Each number is 200 + 30 x the weight over its row's rms, rounded and kept within 0 to 999. Layers, rows and columns count from 0. The size before them is the row's rms in percent of the matrix's.

# layer 8 MLP gate, 320x128, rms 0.108, rows 284-292, columns 0-127
099,221,222,160,169,196,185,158,198,242,230,228,168,161,213,163,173,173,195,208,199,237,178,197,203,166,187,216,183,191,204,246,200,131,216,221,164,189,174,230,217,184,189,160,173,240,192,271,193,171,119,182,166,204,169,237,246,229,228,215,206,150,163,238,183,179,207,162,215,191,193,199,135,213,188,199,242,224,196,242,218,212,200,200,217,182,195,211,161,142,182,146,205,226,243,235,233,174,195,251,254,198,174,212,185,183,178,195,152,216,192,206,199,241,160,131,152,166,182,180,193,143,204,189,203,182,226,185,253
101,169,159,225,247,176,187,242,217,220,246,201,264,166,180,194,179,188,154,192,150,208,216,209,169,174,225,153,193,185,162,199,135,210,225,205,198,228,176,188,169,200,177,136,226,153,238,192,190,193,174,229,222,153,189,105,193,183,189,184,214,259,169,181,162,175,231,226,236,162,179,248,171,234,213,191,224,186,207,195,213,191,197,276,204,221,189,243,135,192,177,179,119,220,176,221,199,205,203,175,155,152,193,193,213,202,202,190,197,200,204,190,187,182,163,170,168,188,182,253,218,197,187,173,220,208,211,254,201
097,208,217,186,198,250,138,179,122,236,158,224,211,224,211,206,199,226,238,189,200,185,224,190,235,163,188,196,219,183,227,138,215,235,226,225,176,225,177,141,232,253,191,203,232,218,248,205,176,262,173,156,185,170,185,215,204,251,168,257,223,222,158,213,210,233,157,210,232,194,193,149,129,208,193,211,192,203,193,240,156,187,190,195,169,204,206,220,185,209,198,233,156,233,214,291,195,151,180,216,213,191,143,167,200,189,212,171,183,222,168,252,227,238,195,200,217,216,244,195,236,207,199,228,190,175,191,179,181
093,166,118,178,224,195,166,209,204,206,180,223,156,161,213,235,193,155,175,157,162,224,204,143,162,168,261,171,216,211,205,174,236,227,143,245,199,180,171,226,166,206,226,199,161,172,267,203,210,230,235,205,197,232,204,248,206,199,134,180,241,266,152,249,200,202,171,192,211,188,207,230,118,213,213,237,218,229,221,219,195,188,181,207,195,242,204,248,231,177,220,160,192,240,203,162,203,240,222,163,250,208,172,220,240,173,208,203,218,188,177,208,172,197,194,196,197,223,169,181,187,232,188,224,212,172,192,159,180
102,168,206,187,170,231,203,188,155,198,206,204,232,233,221,268,144,200,193,157,188,228,235,201,170,180,205,257,228,148,215,189,202,259,163,175,213,211,235,214,259,207,217,209,208,180,193,218,204,228,247,197,189,207,212,118,223,211,227,178,222,235,208,201,177,237,210,217,178,181,215,102,186,198,198,228,198,190,216,261,185,181,221,221,238,220,140,170,137,192,268,176,233,206,142,209,183,210,217,175,201,179,201,207,210,263,169,193,243,213,191,188,177,264,192,184,183,169,156,192,237,196,202,187,185,206,202,216,247
110,228,140,221,161,171,205,204,217,170,176,191,218,262,161,212,202,130,186,205,188,221,157,142,234,210,192,191,209,190,188,211,202,187,176,227,157,207,238,244,220,222,190,143,157,170,145,204,161,212,216,194,165,158,200,207,314,201,222,194,162,176,195,201,198,218,192,207,210,187,199,203,143,222,179,203,219,284,188,209,203,197,151,192,214,160,248,201,188,228,222,233,228,279,203,226,169,168,161,200,182,189,202,199,233,177,193,174,165,197,172,174,221,194,219,206,213,195,219,201,238,194,154,262,178,162,185,178,218
105,206,245,224,208,166,258,222,216,217,221,193,164,151,261,177,162,198,209,210,198,230,200,185,211,202,189,236,237,207,195,196,227,193,197,205,194,193,163,240,196,274,191,141,235,204,170,228,184,156,175,187,201,225,187,210,185,255,201,211,221,176,162,227,142,210,150,164,145,182,186,164,226,212,278,191,215,192,155,198,184,204,172,233,250,210,247,170,173,225,215,190,149,215,271,208,232,193,165,145,213,173,229,188,186,154,226,287,192,193,166,177,178,229,226,198,235,220,217,229,205,218,176,185,183,209,222,189,234
102,227,243,196,208,214,219,254,137,224,174,172,209,198,267,201,252,234,209,206,248,229,216,224,167,182,170,165,152,241,201,191,191,179,197,213,167,209,154,250,161,192,240,190,164,216,208,218,202,221,156,244,222,193,195,229,262,188,180,205,203,242,175,203,188,225,162,178,212,211,233,234,215,166,215,162,209,173,183,187,175,184,169,199,194,163,166,201,165,180,204,122,233,244,192,255,135,127,185,238,210,202,211,258,236,157,186,204,201,230,226,196,179,202,160,188,191,219,184,179,174,214,254,186,231,196,212,151,186
086,183,163,128,198,232,258,180,209,198,150,197,223,194,178,175,215,139,201,181,214,181,169,144,220,202,201,228,158,198,208,190,206,199,179,228,221,197,220,157,232,193,178,220,132,173,241,192,203,218,179,158,234,193,185,221,185,131,234,232,233,246,231,226,168,175,194,161,263,182,169,196,216,182,235,162,224,213,205,218,245,179,203,226,219,225,198,200,204,197,195,236,144,226,255,194,179,228,179,168,195,227,149,218,242,183,193,209,158,229,221,150,104,187,224,185,211,213,142,189,203,224,250,178,200,202,185,225,185
# layer 8 MLP up, 320x128, rms 0.108, rows 284-292, columns 0-127
098,179,203,278,177,235,228,219,190,221,169,203,246,187,235,229,236,213,173,288,206,209,203,202,203,216,234,238,256,214,182,227,195,195,215,196,244,181,195,205,207,173,195,226,205,202,203,170,197,177,240,226,226,213,221,146,172,165,192,193,181,173,215,193,188,146,136,222,280,164,217,231,152,217,207,204,198,143,211,189,161,204,243,190,213,180,233,216,169,199,263,210,203,226,243,194,220,151,124,218,258,184,157,218,228,178,242,228,235,191,239,199,182,196,215,195,206,225,268,220,200,230,213,214,216,191,159,221,206
103,209,201,174,260,203,192,194,176,210,221,230,248,211,206,157,176,201,186,222,206,174,170,217,209,168,215,170,203,213,218,215,178,239,206,171,209,161,211,199,201,203,192,202,195,204,230,225,290,217,213,115,208,236,144,253,221,172,218,235,253,216,237,257,264,248,245,219,184,243,184,224,213,182,214,158,169,192,230,194,173,147,234,173,171,213,182,189,241,166,215,170,193,229,205,212,208,149,140,265,190,197,224,232,168,202,236,194,251,155,215,209,241,210,239,198,203,155,244,192,179,172,199,191,234,175,212,186,213
097,164,170,192,223,162,180,234,185,248,189,153,252,161,213,182,180,147,157,205,168,230,190,178,208,187,244,174,191,194,225,231,187,211,213,168,244,214,233,206,169,182,200,218,183,205,204,277,239,230,261,177,218,248,186,213,173,174,190,164,205,216,208,163,212,233,215,184,232,234,207,232,223,232,243,234,190,242,187,159,173,230,207,240,166,213,179,189,167,152,239,232,207,109,212,153,200,198,201,185,248,214,239,199,197,241,221,211,244,192,215,186,217,191,218,153,200,252,209,133,209,258,224,210,203,177,205,236,222
091,191,168,180,211,239,132,174,176,144,195,185,185,179,185,201,212,143,207,131,145,259,175,221,202,225,207,204,216,192,175,206,256,263,198,231,189,239,142,215,164,232,190,147,194,213,171,234,138,151,241,184,223,174,173,205,232,186,202,220,213,185,183,213,198,227,214,191,231,180,172,229,157,205,195,202,192,201,197,246,181,195,201,245,195,186,229,209,198,172,235,161,192,181,240,175,245,199,210,165,244,203,212,178,241,230,184,178,215,197,216,197,197,171,257,222,226,192,147,229,260,224,172,219,273,252,208,223,213
101,179,253,159,167,178,180,197,214,106,167,211,175,236,184,150,204,239,165,216,182,200,211,208,230,196,212,209,205,229,228,215,190,156,160,161,218,199,201,238,234,184,208,210,214,189,255,202,194,213,238,230,171,161,203,262,197,179,165,111,155,184,190,236,199,194,227,228,242,215,214,245,151,220,201,173,172,248,231,200,214,179,191,209,201,195,255,194,247,214,161,182,221,203,217,206,212,140,216,255,170,146,195,203,162,146,189,178,178,217,227,182,176,211,229,161,140,161,201,216,231,203,205,216,220,178,176,163,183
102,236,266,129,212,185,164,228,153,197,212,202,236,211,137,227,166,224,192,195,219,206,216,208,228,183,185,162,208,157,165,174,243,222,204,220,212,230,214,192,251,213,160,187,160,198,183,180,175,214,217,193,209,218,195,185,246,158,217,184,237,170,211,203,191,171,192,236,208,146,160,179,174,211,221,221,264,274,139,208,207,206,142,164,265,241,142,232,197,195,226,180,178,221,221,175,219,243,189,174,210,152,174,243,209,187,179,171,218,197,210,248,199,231,186,202,176,202,195,237,247,200,226,185,176,207,181,138,232
106,169,189,190,175,202,236,208,141,247,167,229,242,233,215,128,198,202,138,156,249,189,171,173,198,196,253,181,190,231,184,166,219,196,251,206,252,265,180,259,224,201,167,191,196,184,185,204,234,209,202,236,218,197,221,217,227,210,195,203,211,176,177,211,175,160,233,202,216,172,181,213,181,178,207,183,215,177,180,168,241,205,250,208,186,159,257,232,165,174,195,161,159,200,203,215,189,224,219,210,188,206,225,239,144,225,165,255,132,167,216,229,196,223,237,230,194,239,225,234,188,175,216,162,211,143,222,221,143
099,171,143,162,237,215,194,153,192,181,235,201,152,198,156,209,198,195,223,197,215,236,205,219,177,234,236,220,227,191,165,181,264,125,227,142,242,153,236,191,258,230,167,194,230,205,215,177,183,189,206,192,139,245,235,176,162,207,250,185,193,220,171,206,227,208,236,208,202,169,191,220,228,227,219,199,169,167,179,228,269,178,240,165,232,208,211,157,204,229,208,219,187,199,162,193,226,237,137,203,219,212,175,182,175,210,183,194,178,162,200,183,211,143,176,140,223,166,188,226,222,208,144,219,203,202,170,239,235
089,185,169,170,194,240,165,269,158,134,209,206,241,181,189,220,216,182,234,174,206,212,200,224,215,129,226,227,174,216,222,192,239,171,220,209,197,178,197,239,233,210,199,209,181,243,219,135,258,216,210,166,251,227,165,277,154,209,154,225,225,169,215,238,188,210,228,199,169,159,183,228,224,218,184,226,196,226,185,229,178,180,233,216,217,145,212,148,203,176,219,202,161,219,214,193,207,240,169,214,179,228,136,220,150,209,186,181,206,211,264,175,165,164,175,273,192,216,234,210,178,178,183,188,212,214,183,210,208
# layer 8 MLP down (transposed), 320x128, rms 0.0633, rows 284-291, columns 0-127
098,241,158,183,232,230,216,195,245,175,181,215,260,223,205,171,264,217,238,231,244,195,176,195,219,229,191,211,208,173,235,195,207,229,192,163,217,197,211,190,184,222,180,215,224,140,181,161,227,198,239,199,217,176,226,211,188,153,215,190,197,206,209,155,231,240,176,229,206,151,210,179,163,148,236,203,207,197,199,193,233,238,293,203,179,226,175,183,189,241,225,173,205,256,199,221,148,275,194,168,219,182,160,181,255,215,194,210,170,212,236,213,213,186,257,153,199,166,260,192,172,267,165,191,184,170,194,202,181
097,186,242,175,212,179,206,192,180,188,289,146,185,173,186,205,196,187,198,230,175,219,203,172,253,214,193,201,178,199,212,221,160,178,210,146,216,222,181,135,236,218,222,189,190,166,178,183,156,198,212,222,199,171,228,186,192,263,218,187,238,161,258,263,242,173,247,222,199,190,205,191,190,225,214,219,176,188,184,159,239,195,184,221,170,191,182,192,164,211,179,188,216,232,213,217,186,197,256,227,162,207,142,204,91,222,202,226,223,206,165,213,191,140,251,187,212,199,202,165,239,153,196,227,203,256,175,242,204
094,218,152,190,183,194,214,153,206,185,179,208,173,161,219,200,263,171,186,216,214,151,203,169,195,177,175,231,181,204,238,215,164,178,164,193,197,163,190,207,207,163,122,190,228,249,139,198,223,187,210,237,247,198,213,147,230,218,204,212,264,264,146,182,167,167,189,210,183,242,213,185,223,141,209,176,182,193,172,184,158,222,175,215,218,239,150,193,264,181,222,199,227,157,200,192,206,192,175,206,194,204,151,248,132,229,178,243,176,209,202,193,240,209,199,139,198,178,191,242,223,215,203,212,209,224,254,242,189
106,206,221,184,178,197,179,152,211,201,205,218,270,237,185,213,250,173,191,200,179,210,218,223,183,226,155,155,229,186,211,216,228,202,145,187,178,207,146,261,190,230,190,222,223,245,169,151,204,184,243,188,245,220,144,199,119,163,189,223,196,174,246,126,230,206,223,180,177,261,213,257,226,208,238,200,233,193,192,197,183,191,213,216,157,182,191,145,138,167,161,189,205,212,161,202,176,207,239,197,187,227,167,231,143,197,194,202,223,206,238,195,180,160,209,184,221,173,182,204,195,247,233,216,194,226,246,240,195
096,177,156,140,191,214,215,156,201,155,242,185,181,197,186,219,202,135,187,126,219,186,190,203,178,279,170,181,264,190,171,281,172,151,179,240,245,219,216,255,232,202,202,191,157,192,170,217,211,189,210,241,144,181,195,232,218,183,228,202,238,183,193,228,164,253,185,220,220,196,212,208,217,196,242,168,222,224,198,228,211,205,211,221,181,242,186,206,196,253,228,179,188,191,186,235,225,182,240,191,196,142,193,171,203,149,199,159,160,216,156,160,243,182,159,175,200,145,196,202,213,193,196,199,207,234,174,225,203
108,217,218,194,223,218,233,242,221,256,223,201,162,238,145,231,222,183,193,210,206,180,219,215,220,215,211,143,243,268,249,228,183,139,194,160,196,227,201,125,233,209,198,215,207,184,127,237,188,152,178,245,146,152,199,170,183,169,187,209,222,214,177,169,192,239,199,226,173,186,231,175,177,166,230,133,202,138,112,189,219,164,190,239,221,203,213,186,214,191,200,199,176,198,216,206,236,168,194,186,229,194,183,207,203,213,204,194,205,200,267,212,158,222,183,206,158,216,208,169,189,153,176,163,200,195,163,206,211
105,201,136,233,185,196,176,199,222,268,202,186,178,240,186,216,183,192,160,159,226,184,161,235,217,173,160,208,188,157,187,214,185,186,196,197,177,193,168,228,164,183,170,135,217,188,245,186,200,181,176,169,193,142,231,184,201,189,188,176,143,196,200,147,211,203,243,202,202,149,245,219,213,215,182,207,244,231,208,223,223,153,169,149,205,219,173,157,164,163,193,200,183,181,195,214,174,149,222,154,165,218,224,169,270,206,202,213,265,232,211,195,242,161,204,262,137,200,226,149,203,195,184,182,216,203,180,138,185
093,169,185,201,209,185,228,205,247,226,192,211,164,204,159,203,244,191,236,184,264,197,151,185,199,255,211,194,204,128,200,181,162,178,192,166,232,170,226,231,211,201,223,215,148,160,170,146,198,201,172,203,177,130,237,150,211,204,241,144,217,236,259,213,154,184,209,199,172,199,215,185,173,148,174,206,206,183,209,200,201,163,184,194,173,156,166,178,183,225,181,244,166,202,173,223,217,257,195,224,213,208,245,224,215,181,169,208,170,285,206,142,200,211,274,175,169,193,200,212,224,232,179,214,189,216,202,244,187